config.yaml
n_kv_head: 6
norm: "layernorm"
positions: "rope"
bias: "none"
init_std_o: 0.00654
lr_mult_down: 3.0
Each number is 128 + 24 x the weight over its row's rms, rounded and kept within 0 to 255. Layers, rows and columns count from 0. Numbers have three digits each. The size before them is the row's rms in percent of the matrix's.

# down: layer 6 MLP down (transposed), 1536x384, rms 0.09, rows 154-189, columns 0-191
# up: layer 6 MLP up, 1536x384, rms 0.0621, rows 155-190, columns 0-191
down154 094:163106135140132132156120141100140134111107095103161130137133082097109120172114132191148171156124127139139141165087112122070113144111160118090150122185137115154127140117118141104141097113120147133137079121113121130103166137103139138134136127128148122123157124160122097128097127132167102099173112148150156138143148115098138138130095148145098112140150196130158128136137140120109097119150094173114087109070121124096154113105130126097146095144128077142125176142113120145129156114120119116119148183103135162103078080161104159160167141139133123090095133116091145116142125121142107178
up155 104:127101116094149140101114104126149153143139111120112151103121113147166152176137162152093112137146098106172088133147162158154115108144127140099132120149111094128147132150146097095113102129116155065103110098144140136111118145119140089110121148147132112119127117130144128163121124150145090127128144118143128149176152121092106086146119113078142117120091117082144125127174130080155179149120110134171117140136125139148110126135135108142138108107167088150107136133162089098163099133135169117130183089160156136148114110140109121113089140115140135150139118189117116155109111106118087135
down155 102:113092133143090115119127085144141135132163102123112085098112132108125091145137116156131173106140094094089115098155147083169111153137052182140116081111130126177159125099080090133110113100113132145142141130115161120165063145125093136136124115110103112070095087101114135112145150118107113131124117142149164096175126102123113090102106136128160113134141139125111152102108177098109117123103141142126148142131150133149126158153179091147113079111143103146122128093174118155129144117130125110169153128148103116082113117139129141121157174135114143147095099140101134154136154144141133115
up156 093:132122099086119152173168111131142129125189104126134116122124096132107134148165122127112169123100127161161154135168133120114171103107135129106106126150137120123133148136137163113131137093111122119107149113141138088138129158116105106145105093151130148137112163132112113123100119142117110089110134157160138112113116106155130169087121165139082122156155120109166116132107126126137138159102130168128116110120134113109110153108119135122133115064130141133088140121095159129113105149138124090109102146114115151155153105140066146102126104133113130159142176136147141098133097135098134100
down156 090:168140104112136068125099151095131103196131130128110136150112104144120108126098139127108094112133113131094138121118152106156122111110162116088191114104101139107136141140141076110122166103146107142121141164127103163121127140151123137152130126121079150131129120126141123114135105129103125102162134156162110155106141126112172095156105152098123133166108128161136133095115109135132105102107149137142084107104139125108131148114102140118127150097139138107129172122112116153156102146147092150152122132134103113129140117114124140143101107085100140120151127137147138156167078119135151180
up157 095:113121128114141137193134107142113135127123120106113089108139138157121122158101126130107105133139104119124110143167173113151111123098176100144119099116111115115132143154118110141107124179138173142140124158129130108112140151094171142178056139092139161121156158157124152160125119097147104148102134114117105122156123095136108124143135150119094155115139132130104129147141136140118131118108111131148151122126101102163101129112070113048132121099091078174156132146116112163124101169144130146149130102122112164189106146105117134126092085118152165174135094159092161153116175096108168110
down157 098:127120077152145164105115128120104148136126128083134152108159078131117084152133119103145149139150096150128165144102079120140150156143152150125145102088152123160118104090108123117105151129124120093109104140122107115143098133179140161112138146111156109116165135102129164156092116125154131121130114128130188133142156129117126098167143132115088153083138091119114165088162117139114135110143115126112124125114118123111139133099072154130156127089149165140159156122135112151130110129151106124114119093127141091155114117090170127096150129170156118111086105155144094147145132126112109131
up158 100:104134130131150152127125123170125134138118149089129158097109146125110115106104122132167099141174134108093124156070158106126127113089081095176118128146102136129162169103147139116147137139142121148110130084087097150135109127142112090107112128103153129141175162163110123171125087121134118134109101108112068149118119107111096086115169119128123139130127125107156133165111106126110125071114130096152161149109152115126139114131174161102132114104094180160133092144119095138117100151140147128111154150114121117103122159153106132084156128098127148159122118113132151134160089122158129152
down158 098:126092114133117093142153124165150122122127144090136157147108127130100114094060117159124139141142057133122143117112148122123059122112134082154133154076118120090138157110152130125113071168130153106155136089107132166178088130101082126162110147101133157138138127158148170114145098123131138117167145146134097103133125120085126131081143137066109106165135106158103148132102126179125109091121114077119147113116140165134180146104145151145152141111139172142120128093129134167114084140163176152128180153139151096117143135124134147069140146168141126155140141162134145124140059154141119138
up159 103:140135122084153146125150157127076136117171127112175146138135166140164167151189115139120100139136136112105120146155131101107119116118122131128118142103120138171118113099153109142106107156115107101110136093157141113146165153122138137136091056173108118112172136135137161116156155151122114140130069094135130166129140130141134092143109208147152127156133111130105095126133167136094144159170107156092070134137151132127099159113171130138102101167081147116149120095119127116133153134091157159128126111100120116131108109140152151130095107162113114148080131106148122102133122143097127159
down159 102:125126124077135103170134174158128130143136107119151142101124137126156194133180111120130082122115117102132118151188132086135117135152152140120112124136095131152133114119181100165080109155113088132133135106141132140133158157131126112088090120178118127144133144141105145107175133135148138121144097120149104117117162140111134063144141163140154123145131125127113098150116159133094128136155119126094146152122147129143148107106146102163104132180078148108150140087128172121123152158125143145119160093137141108115104106098123175186124096158115128155071157137141122084126108134085109164
up160 100:118106145139126110149131145148094141098099095128114130175149111136154154128124148154137181144110117109138148158130121155123187155128122151097138115112120137124126108137128119119120098165134155174128127128107092166147153125111161082146124120156117106164170129135136149114139123127133137113114118129080151095158152101119117085134122135123118081129168084121152130111103158146118124140172170143128131110166117096129104112166150161127108132162138108150145133133108166106139148120143133094095136101125109172127124135156128107132102117096143094123109127181119151129108105120184119122
down160 101:138108088138133132090144122167113159137115168149137118150139123145137101108095121102159148124113140102160130080149086090118137148139116117108135101148158130168145133131123152129119085097142113100115147108151108156153119114153108089124135162157104146093129124128100137138147117128106159128144165102162209090133156143113112118079096128104083134173130150107132119150142114141129124078117124148157159083143095116143090129136152138119185142162130155134149125168148166163096155096128125135120088126114158098146095101104097128085128151124135142118143155134089143115158106146124147118
up161 095:091142109070119112155156097127181135109142150137111107126147141112137133111113169118115139106175180145097174151147121126130156093114093130132083114126100124124166141127115166128083138120125111136111107110114147103114126141093186154132120093116078115148109086119103105122101124083116173108133120148136128099085118139108141132156147123097146119103152141091095154172138136134173132146127136147117103139144126131134147110125134174140140125124149106121136120181139149127198111153175120140133144189148133088104123115149110105137157156141148105122113127120098122123123119124138182080
down161 096:102106141148102123121143136125113136118113117125142175170123110167140146090124110088109130130114130128120137112111169117133127109110115138130109142120126110136124153128128104128161089116163168152154110132126122177113141100157099147145132095133182129134162158145126128113124124184171101115139178131094111119129152138113107117116128093169103105086122125117111091115125115151117161136143148114107127096119094125062131154126159169106137152167122118177161135123153108102165098102165136120137098089137173157129153111136085154142150096078137099152165131119151094113143154084151108137
up162 097:150170111123138135145135116146156106133111125090121116119068119144139120157106123179101106113140110161130099142157132108135092088080164117139123151126178167137116176147096095114165133145094100120155131165115137116110170123139138139146103107135164091186112154153165102134157125117144156145111134130117133141190130169118107138157110115139152138149120147102103125078151149127085142148129131112081110121125197118163125089121113129102106144138112098116142142127091101141157134114134157192156112112144140102096116096112091115113115121123103095135111078113143117101128178152133111147
down162 098:153137135087164128186148102137134105145171103097112153184084141126140116148080147142082136124104107133151086141139141144165140102144134142179115148127147142109146156127097130128154116125070101106144135152119109122125138125143164121146138091137125058149090201184122140147204122106132135153145101114136093114120096113156151120134147115120182118159126145098121136113129177147092170142130109098130091102150148136113070113155150138151094132135106146143115129126148130137130138110134109186123137143151138120142119112108158148083106128103130098147117133096141125130123169160086134156
up163 101:138173152179134108086124120168140134118119150160122121110072157104134132131118083117131103118132127107112158131116146121124117142150092150176128138125117119143107117160122132124132120103113154104151132153150087122142155142160114107101143101080142081165151111110156126106107141142174153110095110119155154133111180158171133107131166135119117100170113142104113123093187147131112097118111150116111124132108091118164152149105127125104116136132097175094121120095155102109129109126149086134133128065141088143118136139132143126123136161129150079137165096101138148132141146129146161141
down163 102:135123137134130141154113147120133119120153166143123145155134116119130117099132163140110091152147141103117135163099168152150094148142085112103117177131160110103124172143160132127125128117152174124165133124144131144148111147106152123085132107170130150133091116101106129153135133097126116112185172134110136153101135161145135126139141124139144111126164102150139112157130103103102091146142128128127132084126122176111099122099132151166131112113130138169087085116124161143119164145111103099138103104109084119151093148126147114100129112103117160078116126113109160141124137125113138168
up164 098:086144120136105166117125101168145114154124114092081127147124152147110102123118109105130167123108155132101104075157128156126152131145096115083101107165154157071142137085120107127205146130108127104138145105128076115066106099152110152116127115144162160157135133149159156146111125158130131135134112113102133148120108112116147106157118106084159130066131145133147095109113114138112101112116146120088169121151134172102124147100153092150100132158159163146105164107070127140138136137120159127145120086148158104142080137120158122112084138155136112154114098105139105146114121144164142132
down164 103:154108108155116128129109099120158122113153149162156134110142138144184108093124155109142117160064134106106101116108152135080088161163113117114096131154137145119120137089105108203170139161118152060139125116117131100100110146115170120139127133114102146098079153153098150159134088098155131100180136142176190137148108135074168133084117145131149168129161164138103101140127098148144099133107134140089133113118105147158147079103118093131108151147130108133110138126119128121106112109149128138091148121132121134149138163119154148128118150129161155132127108076148121138107111160111149141
up165 097:132145123152154146143117088133138122134138124132116109154151133190127099144146104149111139127142121200133132158140146104160138166082098114112139155130151155152122120131109108126139165149097190144181120117085121108122132130132150115097131121137104121115145131098124120172145133097146140171100146121132127116119117151127116132117118117110133132133132153090131090123060159144113135106111090129112152127117143139095151118120110140124068141118098133119118129094116155137141120174077178117158167106142116150137123115140089089101117116123129105152116093135144153123124140122142133128
down165 102:108118097083094131138160132167148096169106147114110105112101121130129132119137105136115153126096108088111114119138078159086085088177108153158120104157171126159125134155092124141127106123131140085100121131131151125110140179111116150141127114121157144106102178120111185129096159137147124097109099091164146104166145162121141097152098160150113128143121160146151137098160120122171139138122117147123122124119114130143122105162121126142166094158178115133123127123141110094146161129128150080109161108132144120129152155150159133162110165130121138139095148110121107140146121185076148128
up166 096:104101130111136106132110172170154148164153136170155149115162138146081078133099147125107081128135140081116127129133105161105102111100120162147148106095128152145094103161082094096106127107126128143098118171130138106167117139137148159104164099174132159130153133151140136087151137138148117119162127094108089117090127097149133127087127098128157123100163180122097120151105127102140157123128116101158128110148142085146072149160094151114142105134101104094137121089122121090128149138141141115120109165137144121112116125113110136133141111123168145152131118114134102113136139144121089172
down166 101:146126102101145127151116184096110150117123103133117117107136142114118110143122128129128154137134134125141154113158082142143097140123111103132134134090154117108146116131109139156139086132135128116111158113112108137089137106112080100097144113124126150162177134126128129145179153090148081106141164124122086122107170123186160116147097132131136117149136121139125104082102139159135148105160095089150125105146083141116092092159123134139141144081155061134116083148114103095142122148126127093124133131138158135133107125129122134104125156117151118140136130122142139139131091086131117129
up167 093:113146130159133114125131134148078117077152189157134148086125110148126117127150144126099138117179131132120159143148128121163111123115146145119143109113106127086141109140118161140122141124104121140092105129132117122083093128114180117141127132113109136162127137128105168150171093128132192137145120078137103174133147160126103151122148171167109127157119145172127177147114098115122118116110138114078128084133122141155121156128104127110097112110138147148127138146119099109114150124147165138136098121161163163136138127095142127142175123099092154125169123137133117123147104137109131112
down167 098:118130170129130120186150127126129133106111110154125151085117121098087121125096127132131152117139129118137135142068132149133144125097112134119083150156127155126100101105105099113146134165118128126146113129172119138106118211079080100159169183136111080143108110108112163127104081129142141143151112169132141160065128116147137083089118156123151151164162112113152150120085102103148114109119164173158111106136133138131126120148138126121113139144105125136126105114103141180135127136153149108147103077120138099170116154107115135115169146063116114135114146108114101126120177117118141134
up168 100:147096109100138133137132116093130114148111182125090088141155148115114125115131127131137130117119104141167133106110117170139136085188111142131132111131146101094174163127166090129099105150097170139073126132120079117141141136118122151128136173144125145152125129128130150129145143132124117100138131174097106142122142109106155166141119096127139141133121103095157116157096130121102124196176119211119103148115144168153133175125121091143111137144105121139116119112129117181116150112159123101125127133120131142116145113125091076106110101158129108150148130107096164132114133154115135112
down168 094:135117127073122154108109164148091140103122132111119151160099117125139111140100164142151140124126123139176115112115130129113158159123110134103137118132104100149122142140167108137092114141098123128138101143131083118128154091091128146154139144107163142124140134138150133126119138122118093146122111113152113176145117072126130148158121094111161134082129122140135112084123121111099097148087179143173126141114146149111128175146112144151152133128118152138107096136151124116076108103151114137162143110143179175108162147164088149095094104133114105148164095126080135103113123086167166133
up169 102:111161116091100108161133112125119083166129136109134137119134085169107124081137190103178120102164122105107105105144127127160136158157096170141112121151138073145123163155155140137090185115123133079123140076136136139126133112129128147163126114109128167105114114096127129130142081138100103113181121113146112080171092127146085157155124110161161124150139144144091141115112137132097105159158117132120168082131106141102128133102151103149106104096132156141106087102139101117145140106130141141130077128120118126127150117154159112152114116191096105126132192082102154093118148120114127183
down169 103:146116121141138124156114154113114171140152181152149174167125164120141147140138128114142097134126148100117082146111125127124128125151118120117084109132128118131136113141163147113161102099138155135109118114123145155118154084141141183143126072113108142144120099150093147128160130103171188156143125123161132134169139151135148115138089111112131093175117101110116151118090115142138074126130133099100153086130173150155157096153093070157120148129140169128111112129129079135119107132099111129135141147125093147142174132104134141143132148110137095110159156105143154173102145144113093123
up170 103:142148139062144170136157112156132128129100132142120127127144127153107110114113122115114112123100134107153139143159151106136162136141132109112121122136118142147119147126109072163150089105084102105180136101169143060112088123127124135168108103107115152113166133113097147130114176112106111110096171117153122116115144118141093103135114110137121075153150107130144134135138118172085095133152129089103150119146079117150100141131128174125128128143115137146129108096147112122107148118129112107120142086131145133111126135146131149149114166083120162156086136135171165074100101097107125128
down170 099:155150196104132101143129141095150132176169142146130170152123159125143130092078149121115084162143136107131100093137111133129109136132154140108168085134147160103122125121128118125172131095123119090147138093127138164072126115133104137093102132104137161121123117134138089090047144122125091113134159102156147152141099109125132100128084112103134108128145138084118133112138119188116126132170127125146139123129147061152129152124117119127144149106125093162143161121159124100138096124127118127149159133101183156107161174099100136151097158116124128152086147141144159089104138094090123152
up171 098:165129181091164111150100074123088086136155069125136160129122132125115101163109105110096119139118124138136149145112099142105154125137111128095146100152150142121104131094104139122128137093149129137184133117137124086151091114111158121123146116124149093131091166144139149097132105163148131139170138103139135097153070097148134161148154111104086158129072098118079151139146087152132115159119140166120135126164099130094131133150070105100102128099140121130082149160101130123184113114134145147090133122136122150115139114103135161141115185112090078179110154136153114132106127126099090104
down171 106:106093106140088131193129141133097113122085132094139111107096135181138101147142128163137103128114129092115138123122119139085099109113128121119126120138173135119141086138116147112105141135124125126130165136159083107136133182134134116145170153118084124141120123136126117122148085150170103177150145102134113078138120132107151090139129110123111116121134132103151094141146158130086133130121132127099155122143141099087109121061162107171127108150120169158126154142164164132182107144119121090131133160125114093156161127128100099138109091166171156154118105123116095111135123081130150142
up172 102:136121124088127096106165129116111151155122123144130123104150086129145129108141136145164131116097135147154127132081128162140152149184114116145132159100136114121143155134128104123135106119147137092146158129129141113150134142164144137146146122073160116100109072105151158139121121157142088162132101152110092131132136106094142120078111112143126156086091113120124121129146069158080136171089131140129178083083135132137100129097126133132148137127105147123098113142129119101117138093140136151115120163124145077149130132118126160117139100117126126119123133162130117127143097177115115063
down172 106:112136140090126145167137128152134118134150135155155079116143080156121108080148139156158133124101116102172120119134131145133109140115160115120138119102125118167133129117101126078133143114150134117167124127115126152123152103162170108091165130080106096146129109099117143152109132154098083130123138151138164118130128160104116087103105123144136151086112141119119097107144085138116118142145146126114150133142112126116152163139092143148139157118101144138122092156135132129149098083180076129166165197119114103124140142098123158157135142165096149149129152169161145105146117164134139141
up173 100:133152096154136198144125121137115131131117106116160099109133127165158108164085149113166168174174132139127132157164119118138108098121088125088156126119131113143130155105104087122163151135131161109100170133101133103112112185130160151129133122125133129100128109115139131084142093147124142151127128110099122154112152143109121117107106157120136093182082108138151150160119125158109122143117119186154136132125087121179107134100118154101140118079095120159104105093104110135141145106087089126136120124080155112119074160112110146160113149148126130163127167163127139075110132118141151128
down173 098:128146137104128121170137119107134120136117132120189123125142128160134133166109165126106128108094154134097140118111139168138088137154145157130125128112163133089151107141125069087176099150144114149137148161122092125133126139120141146131125187178122114140117167143101140115091065122111103150120074106171124170132086147167135140133109110104156109133094163109134119135151094120158081104138149098107125146149109134127139103150147140118100121171160134120153096123149115123140109118155123165126147088132120171123134110179126107118135101119112142130134117102107145154092135126133137099
up174 099:124130106150105063112121120145146143160115105076112108097155147115127124148106092089148147155164109118152102130107114179163147118119122145123142121143168098140196123121134113141158138129129103130188135108115135138167143127127115107137132129121122067182130113079095164115123176156156114105120096103125122153117123151146102144125128120150166096112118048134137119132153128104112130160114159138093129097141134141136119097133061148143117148121122110119135138125116120157141100145097140111150081109112153140138144153146119122162096110087082122168131089122113110127096088145151123140
down174 100:130111098145108106139120134152139145144104119098163107114119100122096139137178146154110117118116159124141093086116157165134175149129162159107120133155160126120166109151122091123142144159150105101143105081098076128137155141152161085158136105090108141149095114091117170130102165168117137064145114130115134164155134154138155152146119127151148134122110105117127102093160157168143174139124164089057129068108130154117133106130082142137111132156109119123129153097097151118175119139124099079140136108103157154133141140113126163127098126102107156157148095083113102125090153108148119120
up175 101:079147121128159115128142125115154156158161100103133114114097113148152154131154139140134107152103120110095132133089117137169124110145158164121141135129125151120098145118168103115154161147092098181149132146141120105153190118158103122110104161140099133115120149136106146162125116124134104112157118121145139129081125111108125088134109098101101128096125120139117107131142141095144106166128112144133132166111129152122096122119112155085145142149208086098160134136113129131142144147144134084082164139105105110093112179093127131139129154155097155149128103117172125135140161089076183138
down175 098:146084139155153198144124105118119114148129102139129140125119118085146172146162139133121177131100134110116148156112148140166120099146158121132137142139128111104119104146141106116133118145121132146139133171119097137140149063108123175117105131108152151154122148129155158126084100083129139121086093126125122161100119087115136126151112070122152112132088124137148102115104101101150112172161122136121120201121140146118140136132106138083136123144115124117150089109106195133156154141126146134162087172116127111086130106113142090175127110141106151139105126149137163161150162120126153086
up176 095:114137119105101111072109132120110159147103109125123093076136120122164114161079079139096120125091164158146126132128115137155116107134128140130137171176091144131124122153114158177100139155103122108156136157117188129100123098109109096125134085137122153102080106140111113157116155133088139099090115112119109168133066145125163151143152104124127137110115121105100152105102141117115116080139164131080115146091145098096166173145176114132092139151140150174120146121127143125142137133133095101150110109077139166157105105141106153109142136133132118150123121116121075126166101151091125120
down176 090:104111110170124169122153123143116122072108115122112081105138188120147132153122139117125140130094156124123131077143102127135190131161112164135124152097117153111139109148124143096157143122145149169109121123163148151142123117146128136154119130122088118088107109140110165051111144099116105155125138084108136082111124123108122150140136127162106127131179144129099127122092107128049127132116102178104096083093110100162094172147091135120141134114141071168110117107149154135145141157134145114157148151067127139114143113155128131139115138092148155132124156147122090129155135109111114176
up177 098:127108157117114134098128136102134137159142103145112116116118169141168117134120088134102112161133127122112157146143088118140121129101084110113134099132096128116118143135095132132093097114109096145156112157170102108118123126143139124095128135137173126130136131136156150182134108150144136095167125117127141100117146117165143160135127169128124147134107125123138106116099107103141148149147115078142158159114132112086101096147144131125107110160131139115150182189102130111156166116126151166120144133158117175113149121103126083112137103161147123173139117147153131120145103136154141135
down177 096:111134137144091110129095112121148103155123101136119142122153125139182166127168153142150161121113112122165162088118154095162186137112151175143166091132092135124125121112102123164110122133116121143155121091094137184149142132126129113111129130152109113137096076115152117151145087095139135141111104177115128158166140124124119140089117092109130149115132106124082151146077138144081166128134101110082134127123170090113092124161115088147120163109095139091170157137129115110117125138136083121141156120125140133143125077139138104117112153131107121076171129117151160156140110134152124123
up178 101:112092131135163103104136084151141135122135144084142144132108148089073113153137101108156148140189141130137138140100099160153155113142169113138119122146110167176145145068152146095120129147165133162136129140129152136139138101166129125179129111080127089108157160171130110139123130130132159114079109103116165133123128172107170116127125142111108111115138134128112155097096123129098137119127134101144119094133147144101115119116163110108145178130116126150097102165142129103133130093064190116104136134117145180118139160157106111127136123099144113107118115115155128113111125098146112115
down178 103:074087113089118200092121110122136130092153134167159145175086148132138119147121157124090131138139094122139094146155144170148134150119125112132099112132127153076137123136107128155113136105130129152145146111135134153130125114150135123136137141139153158094136122146122154102176105139145147076122119136150165106154123115147150200125123149146144144086082141114149094100140143116128133155162092127126089140155128117092139192133126155119148088115149125115093164132083163117105137105156104105113153115117143153083148128143129095136132165125162117123200115094096144157127118152112139107
up179 094:145153137150153150152104127155140170105165108131141126179109096104144134161129126106146093124102172124141148095121153109121104171105101110127100112135137178112160167086131113133127107071114140124133133141137098111119168141077096125112107113085167168124084114137134132112126139141107096119159137161126168147113158093161152189118125130180096136152089117109117101143111099122087137120147152118191121136124115106116141119176162131110155173136155151117144144113119131113111114092096097088128120088085154118113094131206098107130091112147137125110099167164145137123126093140096173140
down179 099:117139132127142142136195130142108114113096141160123132119145163122117102148137107120138163104128163169132136082135163075160120125112151125116174103117105119089138089116141112106171118130118165103146132115114145111145110166067061115121108177156127125164169121145079106159118114101146140143167138146145151137096122172118135125147089100118143172125121123133126106119150116173142093154147130162108114101189109100135098174111157114118118119144137118091132109142052149151140150129137106086111129113140118125143131156155121118115096129086123131137104148138100117155126139154159115133
up180 097:142114124164179128106125129116094149121116126166142131103129134110122146123113138111151128114108125136101132132124111107129120112122154152126143133109119128144113125191136131152095099128140181133136102120131138160102153155132097106132076097136128104137146154146109125117149088123137094128160117077134105110163125146127152174159157101163134164094140148143078114133104164122113148118100127156149105129109150079128122112137158137139164119117110151178114139132186154116134117125171099125175183072119128120142142142112142111139106132107082099148139131106092138106146108114106152133
down180 090:174130153179127148083126108142153113134131135121155125125117129100146153136142144100161076113114120128153089129145136128152119107119116128093126110096102122122115150139091106156112106117149143138166123108145145210159112153119137131125129110149061100131139105122161121047136131126125086104125147082098146145107150127163146127092138118124200148166115145183085098119104152095132110116123141101108092177166129093125129124145137108093089114113128120168097126142144098133062157121160105146146114118152121112086115115064088122132112124144124133163090117108167140115149111135105149107
up181 104:108115142165151095078110159145085131128156170097122129114138144174083143124155131132157173126135118123121172165111135127120148163126155114137086115166132140119094161119108118107112143159125106147162139154115163117136094121122099126179155138182112141137122119134156116121093082124121116154125086143109093134119124140150111146139143115101105170155112149123152133121136128148121128156123136139155118147145125118149096157115140078071133158096113131108110154163097103106106139125116108134096124130083134104138089127142137165118137152173119172114103144131092134056074116138129138121
down181 103:108134151152147096140096127150100136145183145111099123148101137146136142106151123149145140141143133096127129154123115083121124151157146086110087140165140148122089154110136131097138099149123133125147128172103123172128133128137130166171131140162107125128111130106179121145101081086097091141148105142121098157109118154133114144142125110091133145148086146133097135086156129147118139147155165144136132122162134146150109130089105122111116137104122117112069189161077113119117160155118099154074146124096129122131091130152129145137125168157124120097118134150105143098103096093146173120
up182 102:113128077111120101116169156131124120097119114115074139120120103146122137105148148170117102102135113138100163112113103148087094132137120109132143056104151131104127145116144123097139150147114121160146115131093092164123143116125108104096127151101115150125152133137177117106141127088151099116145119127118111117141157112133110162160104086104129145155097100136118098138106099136145126135148151138157176134138109090148109113075143105135141104121124134132097123122149088130136153122109154168140184121130125141122127116122108136105117152146131076118160167152117125121091128139155077140
down182 098:128135137108113114151135146135136160122132125125100086152116142105131131115149149122123081107101130126122134130112077138065119161147140114137165120085109111158113119109171105122129168074094089118156136149056128155127123139089111108115145161085149182118126086137118137094125131126179118142109125094106141125130129165122137147182110110112152133143098115110102148158062095174193092123139096130167147136134146091142120128104095098159091134102130120140098126139136086138100151133073104113133127164139131142130143151137124127162096154148180100070162163142111132132142143138139127137
up183 104:112116108151124092113139162121134104172157146130141125076111164147119150143169127136151135121161106115133134109127106147139171113121118108158145134116148074123182128157106149147127131166097152130125124134097057141119178112121134128140151130098152157144130129150153126110110158159120115135151142137101112146138095121158112147140109142126136155127141100146117093092130150136168127087153153107157111091081126179116124124176129094132117167074109137095110127159136145115103178104133145122138135127100170137113129151116159129091076138168142140139085059077195159139070167147102114115
down183 101:132156125097150144187099114123116090203143111137095136108121134117142155130146101131153125153152094148112125111127142096097149106116142133111109118106182142131151133110102116126153114144137138150128135132110108142102137120134097179126150135145137164113108079148141155099120180124116092121148129141109131179102117162140153099123104124134120154097130103125122115111122123129141117169111113121135125136127127177104160116113110110132119124116085090150084101120148157169141134121111095091126118124121129125088091137127081134083120143142184098165085101136151142119132137151138107118
up184 097:094125134162176153111110122135162160128141132122136115132126114177133138105141138177110125172111116136127081121147124119170125131088086112087115114081116102169131129120161108106205135103090124146134129124136108128117122157095135112109130080163142161097108059127119120100135146150089103155123082117119102129103122121144130165131131085159117115121130122122097122108097124112110157142152115118134119127094154119061112104106125148131162125117114105141140080108143138154155105093132093147156142095159103163128121136146150146080138139123115128079146130121121156153163149129158145110
down184 099:166140150101155128123098117130123096127125096121142119134111113162156163119148140138129162114148141133137096097135144144071139075117140091108102112116100164151081146096079122137114116190143082117136117186132153133113117099135126100110148119114137123145131122106087125131153112158106134135147127137154124139145167127128148123115126108113122082153120113124143089133138152119123151079166128110128126160079127164090103125108113135145148117159158152171121120113123131112096158123073121095099111134147129130122143104132172136155135106162157080146145092102121110151126110123169136108
up185 094:045135114137165185128061103134128096101147140175124121147064133149150122123171144100103108111149127142121122183103090147159134108183107128160115101153124111124133152066111102127114088160098124161096122114162108133064132108134108107130144131159147116112135138112100148147115116133111119111105128141092140169128095145110113148158122175130072110092111147144153149132098124158135174143125137133116091072118122130133102136131145121146172108151157121141103125125102139118125165122154169103135095155116131133122093117174111142082139146202138122114128120118104095138085133131133158158
down185 098:111125133116129108075187179119170114091128140145093103085126120120118135109118125151108093133146077164107167125143147142163121096113124122122116148182116152101126156098172119133133125165174132148109175107121186138116146136113139090110144124121122141111137139151099151163097140159095145130136124114149165121103144123146131128130160123098137139095111120103162135085197101114108151109118134107143092151149132126108094139121164135139153088135168065124162155141143127105129099155128142116084179145105132105104110128131145105139098115145106116115147136096086132158102089112138116136
up186 107:138105114136153137151121104147116155167113053136132124097129120128066098157104107139100119173138131186135141111148115101133149098109122164133070116115113103111123104139147104145085147140107123143172137119144143167150097078135112110147145106156103113112144148107103116144100158112131121136125130086108147148125135127083120129110160159154096123105119121139116147166138144138112133129123093086104123164129110119089103103117141155125140097173136154144108139109121155108142120165129163147106148107182113126114103114138091132092116135147117125113139135086147152151162126130119168129
down186 104:133125118139103142137118103135135128150125123131109094144132089141119144161129140119112111155158131164167175162129144115127164090127125168135141090130124147139116110097117099111113149144115111141172116111117153140167105149141167089150101118141084101141142146099091082115138173116139137146147105107116087173122105142151137157132108143134080125158108132137152186123150112135090165154091104089131144132081103102099105123135113159120128127149106125142083117112090161156152082166115125146096117081171129129116100094128115134087164163147161085117118104116124116145150120138121114121
up187 105:110113104137117137100116099139096108147081103122117156127114147141128135115100127163095143132118125133146182118143142141153109105162170156136092127133131099139090149183113106098148106188125097155184117134169121092078141101130132124118138156130122098093143118116145081165158101142143161106108146089156121121172128109156135141159076161105083151122142160115138148125110132142097125131116136139136144107134137108139143116155095129172099134177139146167142092114102133109124121110132131152152121058136135110154163121155099104164106123095090111164155118152173144149136116150135104126
down187 096:160150119122137146085106142107115159125089098088135152122142149140140166150088135137117133139115132158115122092144147100122126100140147166112143083135128145143151166124093113103149146123102129124168116174162096127100118158066128174123129140168111123105136148137112109136150157105126141118114153091146099117111116105134121178107101135169144192138119138131148166145111205129117123136141099133133106077109115121144149136133095175173131152112108117142137123110098112119093145109123098092109115127133149113104120071130133117146136144099106139081094108156137101116163093141128143159
up188 102:134112121133143176127120103086126145122163125141155140120142152151055144097143124114146144153152131182120083148105108137128112181121092138131153139103123131095112160155147117125129141085165107092116136155130135133130138119127096113117145114131124124094103106130137110117113116164150088110126119080150123137088188139085137142111065160104152149124154098125136116112161108100145099124154128160201140123170150136143128170125123086137128133122143151173141136103119157135169159144119164138170134107109109112131157158156164139128160108115137078116118138139170097131139122149102138086
down188 105:130161103141114139137151120150165118134117143124163123137101118151154159085099140081118115126127107154140153162135102173094097194124073121149164172100100072122103140125117129145129129129138123138156144111128114123134130091128112093100127104120149133172085139168137154155122120141125147074097137135116148131170123106120118144140108113148124087137152121134132167128118097111122152112138114136191129130188127111089145147127161111096107163131155139110089097113096129115134132149146159112123142147150131085137111142155118126133167124144124119115110138159128110116177156150158086128
up189 099:141164135110142149160143120086146134168125122120183132086126105120138135148131109127134103148126124072092107124148123161115123118129096143139189121118133103120135146139125131102130135074149113090128126100123137119180154143109157111130112126151126172144124165150153143103082140085156075071088158124122111175082158135103127124101146152134114130155098156128092133145164130100125131148135110095122107142142130168137140073084127127142144125106120159116161151138107120132116109129088136155104127109139125126104089123115090151101076125114113116129138127102117168086141148147125121137
down189 095:109111089118105123127141126154098160154108147194106135111155104119121108159103128075155115106091166100080140128164138135094135124137136090132114114114184093159097147153116130119141097107154148133172096149122126124149156162137126091146136130094119111096151108154148119119121092113144101087137130141138115129104139125109118150091127154104138112113129153123139130143096126106126107097154117163105117125141092135105162097105137149150168137126150156133174148121142113128128125139130142136068148142091171151131132139110121163107158154149094147126179117117095153136190132136131143206
up190 101:123119127105119123141132130118117107109106147088117134112155086138093140130086110123166167153119144162134137159118095197163168130122123111083129113128100131132152106151149076113103127135131177139104133178129125126117162085138142135130124113143118107168125112115093153138143133124147108093138116151137104128123100073150138138121109131192104124157117079122162107141150103118129167080122137077118144148139137104165097140168171107142169079145128128161113118165118117129117074112137132101180127124072123112157106164169125113150128128152135134137161170124148124094128148177134159115